Weights of a small transformer language model: rotary positions.
Each number is 128 + 24 x the weight over the matrix's rms, rounded and kept within 0 to 255. Layers, rows and columns count from 0. Numbers have three digits each.

# layer 7 MLP gate, 320x96, rms 0.123, rows 138-186, columns 0-95
134125124080114155161115133126131134121135118152075145123124165133142141087093135142141131124139149103166142122103135113128123165144155137140154140082088126130131167157123098152158115118125172112091100146113106126115120153106152115109139141117102106156197165144145131089091154113136148166
074095164119140099103143130125147150115115132123115108125119113077154124146090104154115133074136144154160104164117121117109150110147135113121156128093156115162142148146134184135116102133125100149156123132134127153137126147124130156144096134094129143118125128099114144126095150115121131122
110090116109137125157101149158136132130136142123107134111160113071107108136133171103162214122105134114122096128109147125130126183155101165135115126099179115121156097106115124157109134141102083141145125138119117124114165130128127112138151110177134123131127169110113127187089113153132123166
151112114136133107122123159119170075085119135180123065157087106119124096110134119127150148119174132131133097128134085175139090102143144098104124130112165115138152128122143136114159122119118123147099150133080136128139169122188106152130121158146081110133203124100093127116136089109164114120
097134132203104138151132161143089158116128100129111101128109155098142104155143099128151145126132185159127107127131147105157122128139111111124119129172101142119118145110120170102178183111113119139117123090103098162122153146141137129104132113133128103110108161099111192122121087095156109138
072160124147104141138180130130124122142138077135082141130080128135111133126136114131122140109170090164140143109177125098125174148156151089097102080131138142075146140122114151148143131119105117128067115123099127129158108118163138147128120137089057085130130154127110174134108102125141113134
116150101121121124152095124095116116112148109126097141119119152146089165104130123147123132095156171106132173170189142148159105107146132073112111128104140167120151108151173129130163135125087110150144164117097148133133120163100108162065118101137122095111101154139134170132139117090148145105
093124193088159116124110140127097083152145081146116157132146188115097127112119158117145166179135121085089070160154164145117128129110114060120108113152097148125146108134118114166111131139106125107111146184101086093144174118148133078182173165112073168133105138133141108133081148128121129119
092133123111131137146157094082149122126144104126142140144092137079138135163125135104148136131130101135158103150136102128062101140101111149133160132131136086107133072118155132141123129151165121133146111159155109111114176161105118140117142110131112121145153177108127113156165139098117082135
189128106133175185117132126113081113095131150131124122127128118085126159131106113152122150124129123133130140140129086151132128104168139151098113167095077119136153100115128124133128138152118145113146122090107130129131115155112102145100167128128134141102133150126098156156116120101131113087
156139130150114173100120122186147127112118085167116138174121089120153116130136127117143136124160122139081093107136140131110103163139134123105209137106140117152129161094099118109124128140144098147107111108129129128167102163099143131163160165115151095129078134114111123155115130111097164153
134150119081127112154130141104087149073113129145113131154150134129110112162134113139097133117158096142146182164130131101124120133122121134101154131129159150124092079124139137127130078141127140139108146074147138138157126118132099164110122146191147122114180114102109155151110122150139127139
126137178123145199135120110112127153124129119149162168136138119185145075114120142117159119107127130164091134118159117182136124121118121106114149138106109139114137092122143181109103146180118124117106129130126126124131164111114138158080136115123074101092115152109121143117125142147121062151
139119103145148142155124110118145139160130126116121151104141118127092104102124179157141144097078131108130114146122128134093110133126188131141147117146146118147110094135114117076137069139110125152118124128154124135150138191124135108097149104104129123127112160114088139106131142139143130125
069162139143143145111138127174151142145169110147125095183167118092107128112120144134175142119135143123124133076159089109174120116105096092142152167147163147110135102122097103109108101116149104131138167088089107134127130143157129147127112127128135130120174141134106161092123107114146135120
116119151124108156138152139100153100132132132096108094109126150135106157134102102144147141136150151117144155115134151092157146112118149140148099155133117115115110132095138129155126134128120145131129101136077108137099127114140105121110104136142162162119128121155141142157137111143154115112
043105110159116178143135102150111140093176146157132102166138153136140164151088150126084122137156123138142108151187128144146135143111151131094109120071124112141132146090144110110096149107100116120119121114087118103155140111101194118169153122179157122142091134099112171122129121153120158116
126126085118088152093127149092121144100120113151094135121134138118152133102116144144152132105111134133132122140163124163157161115106118110123153121100117102160117086130134119142090121154107155122102130142102143106087173083144106133141162120180155129162163055133122178162086103139141089151
149138089184141096143100191165117131141153134140050141133152121080127101107140112117133129105142110126144131166141115150126127148107141130121120114173148119122137130115144132114099137082087141128157112124172113163110125154105153161124165125143124144154098090057085115086093104112145099116
149123122159133144130112110149111154116103119110114099134141125149131106122104143160144101111162136126152094127139155155159152117151109097121176126116149106145164146142144165148125118115113122193090098148099108124105151108169110158126192096126123080122106143125111131081137130114143146112
121132164156097178106124137130105146107148109134126123170103118106141116142142123111163145123138146124117119150136087129112111154048157119118126119132092153147123152153164188128117146125156113126127081132116108187143149134128152110101163131156128133141104128110145119074146074133093108163
132139108175112142099118144099097107138147150126118174120125142103127131136079138124125153100089133124111111144080094124136145166110134157135127122155145107113124110076113153139123071136054160135162134136160113113135132083103139113135185116145147138145154151112080153144128137165058091147
065095164084097086094152146143157135096173185161120135135102143125137124139123138176100151093147155115141125139109071130130102117184119123168130135142157131134145074130157126141122105136118137124167149167157112108094119133137141136146118120106126111125150135136121165112094120148139092054
095109139136165107094106076110109112149082120151101137135112134139133165115121131094119127164160119126122147134121100120134099133185142148154133139123109136132092088129157118081132109135144141122154155160124121097152150138115136114107099116149112100158146111139170125148122117188134083136
120179138103135116115066141132148143144113119147138114121119121127143173157116146147113143143176175150116102117126131125165119132117142110147151101132118123131142133116105129114122106151096103153097125098156103106097120114166127088132119144094101147096165132153150113130092150129143105098
082094118140092162119131153154128184136173122169094121137123123127110145115098118146132144106144137147143163127138131159130134086119153137082158106119127101169112128107135137098093134128128156133141125129140138125118091138102127137108134085104160121145117089105112135134107117134131101120
101116106179120115154110166148133149135146135136104135148132131152114101112123145077128122119146073127098121109092121095123155160119092108144119160145058165134126086134105117108138113145081126136154127151134132115117136189144125128164170139186148112146142137097122094150145124149126111104
126104129148155110097146089169132133135134093161127074133110147106167140142104106124131154086094156045139136122118145148132150140084136135128136127126143129198116094130132084182127105087101118143144160120112148161130098125107163133136142152170143105117150081145155146134121146107107126159
110141121116125146113113129119175188104128136141166115149130120125150138169100141154143186116099103088116109111133127122094115131122128159157118125187075143124143084098113120112141100161137145153087130123126120157174135182171111125131170164099114098115116140152135122082132125090145142153
138093105136051093124125092098090136137139097132129127109129152103067132133123145096151154110140128119106134094124126113129144144105125134130159111138125095162149156118142132156148133123150116141124124134153106125066116134140146167136136138108122126141116124122084119094121109124165133113
121128095133154134117136121123160107106137097161114153120108143116110102135140154161152160102179106135136155113153115129081157138141141148123177083111204135141161138123150144108153115162136145153131093143156136158122150135186132134114161146133068129128112127148105115100145151144094121118
151083128159128155097093134144116077098159116155131124154129090086126129105100095160161130123125131166161137140101095095154125141102139105103107164094135139133147103164129115131163117093092111135102111143112138165141133155118148139112159139165148116125159125117059113143084121160156127111
141154126134077103119098163140153146128152104143117146147156149120088095107098059123144173141141133146129127101134150147154123114119111114155112114161158155153156129111130161125125113136114108108135149152160128135160106124096123158116141122148123098139114103114116106113160111161073103126
052148120136138162122105162157096142131136147120115138136132078143091116136111121136141115113130162142126131149098082113112084137151106101147111122150121145121129101124143198109116134116133126115139129119137144130117107122115131184172120141120120099093085111122145152165134124145109158098
161123131174120124100094099124103106122102139147120131109117137147111162164110115103162158111149103132161173165131122105150141105156130107113165092112122100125125122133110088156126149142088101124117157135148138138120158156116147147144176153134091140135113123170107140128153098158151116138
143090102138094138119115150102089152167136103172122123109131107102128100125075103104120146117141171096154140151127111144120113109166128112132090154145161146157128106129167153165138127146133141118086135121117165197142150168147148164064156121122096110096136104117108103102141136100122098108
102138163141104182101107171126129126134139147151124122177146105106129151103081143115127147128105102110120096171111117164127133128103120149120112135156122177130150117155139142110137125125114104142145157114167138117150118150109127149098172127159102127147133149092129102082120079102118119176
122114123153097119143116116150078170113119123141137125141112157105139149138121143062133131089137063116094156157133143141130143119098137139114135094103130124132080102091153125134149122162111105156134128125132131137094165134129106121132143115112107170145141165130114118138129118149185146123
127115162096168144090079092097133156113136144166103112147121113116119110091127110134094150093119128133135121137109065148092132136103124175155142141154108140165126090109155189179114106117155113081105108166138164117117145128104106191157128145164097107160118087153165165137131118155141068121
133103114106176158107118154142124139099093132124086142146141186099158118151104158128162174078092105139117110133108163100116133103096145131102109094092086135116177132088144143154134134125158130110135128130133115095131139147117111099138137151111159126116110089106141092145127120119140137142
103124103154121097121125118150126145119160100148116126107126131157149131062083133136130119118188162136116070090131146164158124120078093086126161119152151137141142123090112132136128124162132104159130130115094091087141156155108089135084179156157150081111155177146130181172122116102132113117
135117130179143136111112137122091148151148194150101076190131129119124144105126104144166162148128109127127116108106086108156146145101087155102097138119163114189094121155148136160139164172090109121110124127101118160121142139204128110119155135171111118111098130112105147098134164126127138102
122125139106153107110123100112148134096097093137092147157091170126150117178115170106149130098131148117120162119099118133159141114141163149172151103103092160189092143090120144092126088137127135151083117134090179105086095080174109145136110150142109135109158097153164128133135125113130125165
208109081183143105110113114122100164116134071164130112139167125109153122087082148097170123130103126083149148164117165109102155159093173104105074148117112138116109154147132131188136140127096127161109132117116149147155126134147104129110161134135148110110149141119123135094112115096155129135
076118112146140096081142110142123119106167167140120136136095137113091126101169143133147170098133119125103092123137138223106176142116139072145133149130138182121169104129121135104107127145133150132090101125115139116192136168122133133120126108182142101078166088146140127131156125137159098100
092156120100127133132121190146121148113133176142102099133134112110072115102141115099139196146173137085129123113103137152164139122160097126107155109111106130143123176120147131121134117124150101096110093153127130131118154165111114115116158117159120140162167130140127161138122128100116066111
147119122124106130120135166133133145053128121156113118133143103113098163110140124133148171134134127130141112121076133127161114149116132092139075165149104132143138137135104097159149117104152124163112135151094110151118123142133155165154178132152089107161105108132125116112106167145101139154
108116163139140123067118116129135137139110137150133129167146126156198121180101117161140176120159115114086126136148116122144121138116078130161089140086133146112183187118141152120075073098109127147098128089148123123118114140120148143135119125153141097096148151143107088143097078109190161121
134122093143169163160135130150102121112181176177147146123139116131124128140141110149147123119173172117110112144107097111117081131139153112095156144080131134129166090116148124146164135100090145116147099112145103117109094133136146114100143078149145104105154103128113132087147092104114120063
# layer 7 MLP up, 320x96, rms 0.112, rows 138-185, columns 0-95
121092188097145158147131105129158179129101083102184131136088121126127142102135142142134146091109102116143051149119126106126145132090148160113095147139124128127119139149140120101119096107130139076140104119184136104123105086101124151131158130158122121138115126149109131091128150158147109174
122139121129088129132098142128126100119100132178164132128134159140122105130157120155114150136134124100130169088146132146154102140121138123142150115151128086108168132121142104132173111103154076090076124197172116118130125114130130129119119157133126160104094104098125118149090125117120092150
114120132148112112120114124055114161127145161109152144165126131113114142077161143117145122090108120150145146123142126129147100150102130088162131116091110079108120154119109130102120112145143128152146106143129126118143100176140069160140110128108107156123135154171129140156166136196128163119
148115119122127131098150163105149071116097145124124125172135092108093090100154151140145077132127160171149110124147093127147067122146149158148088148142157131116082188089134123111129103083135116151136118125084123165148119075138111153119171122123114096125137105129105129079164114120163134137
142131109109130144160093122147146163117046144109129125141161144142115145180124108098110144129106188117155140114110130114131144163129101128139088167157154156122107146141143113077124128105096109121126108144149113149104121101159165112109055131162102129165149113152116121127109140082136086125
119167150104093112124182117086098152110093124103147110115112182119106132150112150114138129154138086159094121057152165107135129138117117132120119154094142165115127076154092160173097157147129091121151138159136088097177190095140127116147122137113115134171100127123128115140127099115140126139
133108098189114165148133136161143134092136136102113131148151142117148111165129154138147106128128116164072091112152117129138158151129119125136071139103128143115112088122109106125103144101125106145171128146142125124105116145144165130110119132148133129104136131148137115183162154134163112105
117100053107100121116156097121135099113136134107130133080081124123129125113134113137141144090129156134188133093116135142124185132144121150116146139129148137101092162116104129146157133123176134135139110127150157133125127119127133142141128083152213137166147104166148116132151197118130091118
131109105114089148164158159124148190133134142117091140112130162123088096128126126159101163094141114138120120101131135110125110124162103130118179124116153112145147142100167130134154116147105135138129160119166110118179098135102083105110138110093124121142132168124132081154130149154104098091
098091107127148137130126113160115135094132105129126129151138128129109123138128138078147139143106133153105135114115093107139129144142173169092132122167059158127117158079080150132145110122145152100163161139174100127175151102128154133149124131135093123145148116104155109120088119133127117121
118106142129148174106123158179138146158053127121125150125140098086167096113078140154102107189119178136130150097135130161123165125136115132111096129134132097105146134106132152108101121125125110136132115126101142152090099102091151100137148108115119135092135187123183132124180110128142077158
131175126131143093080126082119133135145131143133105116114112146158116116104121095141112140149141125120107122130098104135159158140150122141143114128093152174139109149136123161128113157109106131165097124142135184139107132143113135109092146111099132104115125134150120103154168133153101107068
117165132192118139136101104156128119151130147167127139126169117121134131134097088140148107157126119134138134086094123151152100075089159127142128144136099105136132084183092179152101131177112136076182151092152117135145166116108157108079127108129105113131125125159139120135100115176121116171
174163105126114112130134154110138173131140108140111141132175036127160134094117135124131111074123145134151142134138114123142093132129130100101144076166189121120118131166144129178117135131158109104153146116111095155132094118132146136128135151113100124126090150130096147106111114131162147140
122125123147148102155156171127093160124097121133133151108128129132082120125080111113137088098118124167146116094052116134161111116117149143123165159102140109109102126121118118127094097154079114133125155127139132138120127134160110096117131106135129153130123077147106116093145138177164128140
178112126085164144138138142101151103119130132137185096113119153142112109118163154156091118182124105126136134106136122130101113105164152154169128124149144119107133155127136114136180104117160126112133124164159093110128158133173102102117094132131119117096138119119122112126148154133115160164
127135170109122099160072160091077133120097125111133171098098158099105133143108127148104132133132138152134126156141123110149177128116095117142149121153107057105132155140170128104096158139137167107096112130123095128134170137150111138116183110145108139157132120091127153101115137176126153153
095126118160144092159109092111088121115145108108118159080119135080140125147130156165131154118130102139132100121089147157149158174115161135126192110134114095116153170146133140139129118087113098119077112095108135137121144114139156085138094172110121116149142113084126147105113124134171142145
096164148100124098137116155125085121166118133187155084176177134127069112157157078102161110106161163163132156111120104171174120167125122120100100141128155104147156152139152098109087172082136084122142129079132139136124123129125137128158131139099091153143137096130110126123130132103117144149
107147041103121128103114083116132112126151136122088157099142126123146117106119129149083154125167128131128140146133148136135114138099148142152129153106134135126120131145098144146151137134100172126135150105117171193140138103139146125141121115104119113069135156142099134148158134113121110124
092105106183084141153110111082090099130122123141135149085122103128108050117119134155131133165136144133140128112137155161102129091119125102116152113134109127172151176106161168157129128109143140132103130131130133151123112126129141174166108117150117144128141154112162139145143112137120096130
092089139101069138125150123137139132133140113117151155104145143137087176107146103088192149127138159135141163091098119118108138126135144082153158107126080114102147200111098159107131172141128141096150113139118135103168114156111103134136111141071137146109147144120117116172177107125082163108
102116156129125099133108120128151125131126112144124096121136076139118140088161169174109125080174130159136146127106102112142110111144138122099178139159103114145137125123156097116159118132105099071168143155171074144134114124068164106126096139097135127120135162124102107117132128134115132103
123152137134142145128141157139104110162152153125122135134117145148135130119126142138114107138129108159106082112092114179100100161114098136111102147140113120142167111093072116174121111157107110123164104131153153153149099141123116170108145159097102094121085065142122077136153149133089144113
149162134158121108121148153151086131109123172108110147141122142132071135149162146118175168138124103089129176139170142090125117097134155090088109121147099143135131107107076122127146123123137131110145136127133131125144104110131138127138088170104136141186104104112145133103129157164132092146
144115135151102178121120160111115120117149116159184117119104103153137154096086165073156086161097136138135138134109170140167128146104130139107118131142110142154143157131115145147101119136137150148124092130094124134124133146118135127123149114102150131126154131105099147183120109173173144148
119121089172168168132118128114152126167171125131165156111130117113089154111138107120110109133101145115117131104117154137101117151174165145128147085142144073118111091114158135135124121113149134107200126133085121145140191078103118110138169130181154134085126117127116069184155106170138155137
141168111133151131157130128111149114132115164145109143129155150098094123170083123166140118129119153171097127118122158103131098134141125136134131104165142085147144107109115127147121134120095166151128162135140170166141097091151104114128123124149130116100153137130098135122162122094116160129
109154136148089139103164122123125127125118100160127125130143113152093063154143099113143117084066106136118113112180113134100149114138144119125110143092149135143155098138144144136166093157112115089140135122131128083165111094109109150113148112116090114136133165146156123149101122104142141145
153142111131147149094113114098096102128128160144147120106113144121119111093120114119097138162114162130115117104129109131160131141121124098139118128131166132099113113127132159088131130121137158132107152120156127107138106054153087132137125123106121086104140112112126152151168155136101172154
118125144128145140116083174099127134136107167123112115172148088125179173139160079138121088138118126129098089153138149117144143131097097167137187150158131105118102125118161102110123132139133123144138099114124103133154158130110138112164138119129152102144119116179113113105086170125123126118
116099132106188128107180086085200122103169083158144121135136112145146133118123134117141139144114126103137109129176126103105104139133145173115106137125076143143137143086146111136132148131144120113136168127113113160163163162150131152165121157141116131134121082132112109118147161131150126170
121165123076131158107155079148136118116119119096131126127132145180179128148113166121087159140107089126136136125086144133123072131150144144111098105111123100163118120093122139136144112155143154120115109136130134088147130096150137120121103163075092128136141129138172097117149139131128128148
134133105112140151084089127149152105146154109102110113137115148118096139123099120116148117159113125154165132162109095145179153136155091161088145125092122088108100119166123172104094164107138099157131130133137139138127088090125147139103097128147103122110137191091128100141163138115127200093
130083120123134147115128137118130103098191059093102141134118128158116108152156126160114118108139075161125150115157163077070154101140123163144138141113152130133107157096147126127134120150133134151109140140109168085141142096165129149101129128121102151157159151120126118155133126124098159178
159126140150121123135110158089095172154147136123148150131147115101127083165100103100100135130122161152136114124143066155152151121136171155137138143149134080113140099141119094144146178107139146165114135080137125107159115084103173115104139123128153088089104106173167093115149150107135161097
120167100157131138125107113151120118150129079104077142134129146124144146116081120122131156103112108138089134108118125109128114132142131125138095136077142120145113174109117101110183104158154126126156133113132115116128117105122159123137112154134112141179131143160150120144126147152107140136
114100187138119139125129119136118106115127115114138128118131110116127179150118131109162148098119096158134122175113126093116113143114121149139115113074117140118131138112167083134174105162184131127152111133136111134092106097126134096147103135126145148125195165136133133179085127157148124112
162168150104134118147127131105127156087139159140109082124101144140125110180148075080165094126111150091160119142141084132141176137141124165144183133082161133125130126164119159131096096121132155138117114109117154102134165133113104118099113139108134188114101157127168167156120097124137099121
096126109130126111140118143137129129098164175146153098129124111145123149164147138157088163141116155129111083158121122132166133127121132095073123150089141122090167137117061093165141151088115158083148128116134102129119105133124136128095102139112117139084094144112118127119127131136116100126
132159130121167088107121113095180137117114107109094185100146125175155117124105090149144118111152134149130127109100132108169087094130120135153138112096106151138111157114075162155119080111122132160141155127154125136167092104072124167146125126171148123135094146141087144133126107147135131140
159148120119118156178103157118121134124165120146095168154150106131138107128082133155155135144100081128118102137127162097151122128122134075132149121131128148137117121173100088139138094089103076123103129069174141139172143109130182119148127151111114091140120129120134110130105109112170119144
125101118134155153089101136159143118106132129123130171151069131168148158167117155139119131102114101087133150107095161121081146114093112133145121144135122108124135144099143122134132076165106071117134116161110183151095153114156087106155130131143141145158114122098181117120132112120185125143
114094164133101085132190126090128145076165180133112091094091123111119151143164113125120128111128142096157116180073109126174131151130106141137076153125199107156117113155136135121127096126124156155139112150124114173127130159095162113151155102126151132122147135117099131150118114137140097111
096123157110134129103143143170141117160148166122124159101095167160156121144182115113142135126093120110120121119143132142126163101196105094120085125127086128098160099102133150151142137125137201132095128133118094149135128068098139104130085134150146118171100104126134139126147098132110142138
149156151147152150096151184148162142141111129137117141106166127141094108131130124103090099115111154100146070170162119163126127119121162143129154131079116136123113144146130123130127154082116088137141102143113114099138103146096123117158132102161133179098096064086141124094136138134141132138
108141150155094125103135172063112148120161106126106098118133159103146137091194121135126147143118135096117171112105146145143073105077162125152092100134121169147133124085140150096132125172161058127129131158148137117132139151156109122158132120178099127114077164152099126153105129169110110137
155141088116122129160106062169110137138125084121108163129142136138110183110142120130128103097125126175149110117173130146110140194146108141116120132154171113113114120112128147102141137134153139121153138131168131125097132139156092180131127152104117085167174159086128146180170136126125089092
# layer 7 MLP down (transposed), 320x96, rms 0.138, rows 138-185, columns 0-95
153113145103142109119100142125153114124136159165117070135159157114133124095134163138071146130127135140113149132107164086151112069128120121126095096132106143121139115102118167124114146158079116142127146088090146155141087143162091136131148133124112142138118172140114111149129157137105169130
122112160106145129107136099129142104137160157128154104146122127082119130144127138129129114153117138121068127179155142102120131135111108128110105141104102137137150121180110143139113141160116154105128098144144107151115123109126119129122110141146108154115178163122145069086123160141112128080
136136169129129104132093156129117098121148137098098136115127130104111139121157119169114116180118130120149134167112164174115101123157150126165140146117169117105151167095105083126114118118130125102116074122097118114105158122124121120144119094076142126163136121158164175161104156111147128137
115178171117152131148103103138125115131138153121074145095101156085121131120112121152114116141140154113123141121093152134134110139143153177124097101122110075132122170078182143119105128140122161130145118099108127147172111132148136125162092086098127166066094155119092205102156160102144123164
136133122103139165170145137143141158079129153129128138091107093139158140164110105172121160111078129103173101114129107106128065142110138097150124136118130148124061130134146112131166095155143115132136128143116118094117138077116112106149127118150157142185151129132099158097142109154126143141
174130116113154107138109154111125122137128106122164120123163118137143164132083126133167146124148137108155147126131083097098122152110118167129092193120114137121101096176102110089151100125139136124114095171146117138142135083118117084120137123179118100092148118182105079124138161123139173098
148143136131156164144155132157127113133117078109113106127146095117121145129154116155176135118119131138101089137126106170129120114100115132116117136131133103157152126149113125129151189149130096145136126146080082127158092116120135085164138093129120162106106152172148100123128138108076136116
136145169134119177145122151159141147119127088149108154132117135130111148162125148146125134184161111128078116139088116122116108101120111097164112118130101126117133085143149142132125129157099098096140163169112062146160147119124110094130127198087066148138091139124123104099118109128110155153
096153121146101132093094133112154139128107113147110059082156050130153133143131150157123137157115118122129112083095093102147109122132131141186106108137129150109119146151094114139114166117147136119112124162123137152141148101162166116143119129136120109118148118129144187131131162135134154112
121117157203138156105109113102114130088140124152156115165102125142103094149134105113131115130158157111134136134149161112112126149134149154142111133152123161163131113099135125102098135095107141138167107104134120121092132156165179127085142108141084101132151101120143077111151125149102104147
140141112157108136107134115136135113170107118112108124102109121095140109145148128140138107110143139153154120118155116122120136094172139144161127112128104120130107099192112142111118164122110153149122115149103112147132159125059180075131141131148162097133103156132145092101132195078103111144
102153149189119096125134091136118108151124122167102199111149113093110160111138185129155146119134130178142138161125134128139105151133087125167123115097096127142136138100149111150123131103132100110113108140107132126156111122099112141113145137111129122106113139156126101127096152124106114124
133151174120153124106067146096166110068181130120149139079105143127167103128112109115130139125109139107124150120085104144159111192103123126143112139182190123145105113138083121112141123098125148159121110156142116153130125134141127097127137171118141168136094112100162136182112153123101094115
116112169115111117175118128112120123143118148128114130129140145124130109103105119117123134134145187124207082142152114106109113148135169154144109106130162127134107114145157100090151120096172132132118139148205132104136164148097113146082121086146129124120116098128112126145112092157135085148
118119120130082121135125116144132115107124142115116166118134159117141117144172157132129130150101115139136145184146117142156103111156092127118123111141138108104134118159149135116106135100081166080133139132102160157125081121096073147155091130158220174119116128100153108111128125128124117133
102090113133124131093100153143116143119120118153119163113105130109156099126116133106117126095134131163106115175127093140138131175149107123110140080138109159117133121108161127157105119127077132148124102126166157131134117146097140108113185178145130102152133139126118110147111164100131122145
145139120144132126126121158131142149185099094157095154123149108153097127165095097114155127101138099109110125188096044159132133129094120140135149158146137108132161160141164142099146108084094093147116124108133144128164135085099084139143134130122124149120124152105078135112148155121165122146
129122082112196125083145103153135165156171129110113107151127140146093149134138125150175072143129086165110119118110110152161065106145149135131096090137142129171135107162128101128137171133124157119112095131143084143140149130134135146101126135098119139160118116113107140111127128093121150136
109101175108119178095116093139132121134128161124137133083134165115135126125113090131107122131114134132130141123117122154093134132111075157168120119099096140116157092141123073134120140108167138155115140139085169141142106118155120143166130124100124140070142145116167118176116231090151150092
106109097124091140135129120172141107127127139137130104150114141121136136111121142107096100106133104075098150098134114110120092119125108181126151145128130126161084164122132134162122113154169159118165108131131150129091165143147117125159094118123095165144188111084134130132129129124147161147
134126138120127116102085093150114121131097111128134109088136099158162125102127122072105126121131165110205118164177102115144111125137137119107129164131114115120140145135132192131137117124110159119108149131100114130137103140118102132120111155156183127116119178137158092115117163122157144140
158154163085071114097149139151126122151113154104141127028113115192123154141131151132153083135123090138078115123088132128137168116169139104071156106086159152120135124139143142177120109173138147155100132126105120087154134103092129152126155123108129151105137139112146119130153150104120128109
164113126177131134098119110094111134153105108082168169098143181145114146111106115118128106154104097131112111139168169122109156130094108142117150145153130122138109157136085141159105167143137156146152087097125147108127107113129113120093149139134108115091137093130121167116115128133137175117
101156159107129111123133105133137105141086114176119127163097133107160096087075133132109099132137184102143186138165131081150123117127147142148138136155111157132121164122151125062143137115167102086147142151107101106163138112117115146113089113121117152121161152126122124107140121172129113112
150151143145136110122099112125162107094125122151143110122124113125156158156124129139146107119164177122141177116141123142106079124087107125145129147122118145109110156113131133150166084110125094143094161148172155078158100106143132109155171138106113084085133104144119125152114092123124130105
145113104127092138159098181102143128079151089108151091137118127140120134165134127116135095141074130132148130109160178137149146146120134121121141118138120109154117100141108113125122163116153109119138147146146126094124132163152157107135090126121142124116118139107151118095130150160112082158
149108127089147161095126126103106108132121073175140112083119101134148136155141114103084161123152113124131145100162142114127103154132131087132120193119109141116143149118185098102142141156154128112123113122147055111113142135126142140156102179178126106154109108139104140102152124179107123105
146128153116124139118100104136129136133140151129143127124118130139140131095115115118118148106166132082109148115115098113115126125121119130096125107109144119154052085112087181180135143117107147129101152179147143139139132119117155137154105095115134077129133140179092144118171108146103129138
120100112120102101143152130153098065138162136129114118113120135101163176134105119121127125132146135105127183157131109066143090197127103115120081096117103109111100162121098089129179156134121128146107134136139116107143156153123156097152146122134129106151117133146119119128163164131127111135
102147093113150129119144127132141125126086095107127132135115145155130137157138084128138159076159146176085127097078145121121128138149135169129121110136069152139104115125100148146108137169114137119126124122119112122134127137128147131123148095107120082144116144157152142106112146122120156170
123128137114148113145104092125143144142122145133137176163095130145152150131097120130144179079120097123134158132131122134138113123101133113164129083113139122134129167146107147137113106116103088178148141169104120104089125155152105111124100159148134136133112156098118142133134032127114125167
145125089154100134150157117095101119129147149160116129125145157151167135106167112123116139115138158113099162105090138138092112169110120155056114135093114103123141175110138134159156116089140128139150127128127129117114090118124135112124129074195119133141134100115139150170131104123139074160
105146107178123117115121145129121158117157082174138116198146138107112145102136081127125175077144136132181102136132097123157112150142100143104121144129121137162114117126131118146113104135095104137130113118130095170140132102111167155113148181155124102128118135116117127115139075103140125124
096130126159133120153077096139119140111147114109141124140150096119127157110123162139181122118152141103188084168143081114146116119135144141107125091120124126117147163142099117137132102108130169104117108173091121104140076144142124122166120187113173137144108141123122160128126148101172138125
134085083116083167127144176128137157141164107124142116105141150123136093115159130171127130116148138135089071143095128140152117122123097127120088162127146126150167137113114190123139102142123169121131118102119090116107138149107123149150083118179128138123089137099116116148144133126116175117
169124137109161122124110132155155106138165141099113135087150134105135162133151111126086118092102120124105089107106157104135117081134102105130155131168113163185078109152135175088119102155107158101155138149120117117137122087183123144149093199146129200104124107116101135115114144126112132139
123133168100134159115133121136127129131148135147102065177097134110134105101130115100091136124149103126125111102136140119145125127111115130173129114138120124161134185113122108169157157129137131148155146087118132154132170146122109153109109126134119105129128123139118096146170059150122098099
133092131133139082161131084127115132134152185124077122113133116125144113091161108168115097144101103124148142102128143110116139102131142094129162143086148166145102134130097144113148138119157161088118134111124129099143156113176130120152130159126135135109118132124105108142195145123101096151
101108143081131102114120132143174121183162149108171131069164125135164120172150105121123126133106142118145103125082127127097123058114124103124153090117107140092129115108126110157139161130098160112114126110098163158151108131162119143118111121103118136138159135133119133137160206121118150143
113117136119133111138125108153150103078117123131111128125118127162151109128092156068124150123145128110128148134107134102113117134080176135165160110135105144112110143138111114169091133096110108133166151128160093100127123168151140130128155168144176161135137120150094127161113062118121119117
115149147095153097130101123177117076132104157105116164051137182118160107190192102101104124124111123108165148149134134154099135098141105143136136124139134105124086110131136130143107133170135145099109108162109120099103150132149123131127148080129133142119099097144157114125126201140133133137
174157139106129113139138143095115090118100153119151112110107118143102131141106130146136102124112121129140075151129149108140147106112131073140113157121155116090152127084196101174137126148162150088119126122106160120130137125095102144116115154128138175084198127132138136156122158101170130137
151105093122129169135146150082128101172146159126100160060139124113137113140116139136108099166131157173076135106127118156135108050111134137137131145129143118091188115147122125104144107112141125143117112160147114169136145141130121138122106102090139128073112126114131139122138173156134109132
199120090168135131123099169137098142128110102093115100120146108100154153111119155131147103150104162143148134146156130113155140124127158139082111125139137121087114133175133127115090120091116106120097124127151131143155140140139100152098108170092187142132150142083132145124090174121084139135
174116159084131133134147115105120110146066150140112121125073116143132107119125128130095117146142125072109166150121136118090137121116147174193097077112095166130149152131161200126107158139128151135124125118164133126132133123148139106133113091125114111099128125124146098125137176138120129141
140100123139182147187104108133125114102170153145090140135081117120159133113097127192087063141147147132119177124127163103104107085130102126111114121136158077145118124125116122139114124185144139131171130128123107142110116092117152127158123135099152072107085143152133111131147123132106150145
090157148146138111138149141118153146158147148129124122147099117106154156170154118139113180121159102145138146120092147107140120094181119068115099159141122092115055186125149080094109106135183111146122123135111164121115125115154115144146095137120106111151105115112099096091095171115171154102
085140134112119096113085167146101193107119080148135160192159157124116182142142136127159104087154120127089132115132125110152163161128127139134105147153111162115132161124099145121097125106143101118129139106119118144071123101126101083158165145139081087148161113114107102142159101121142133127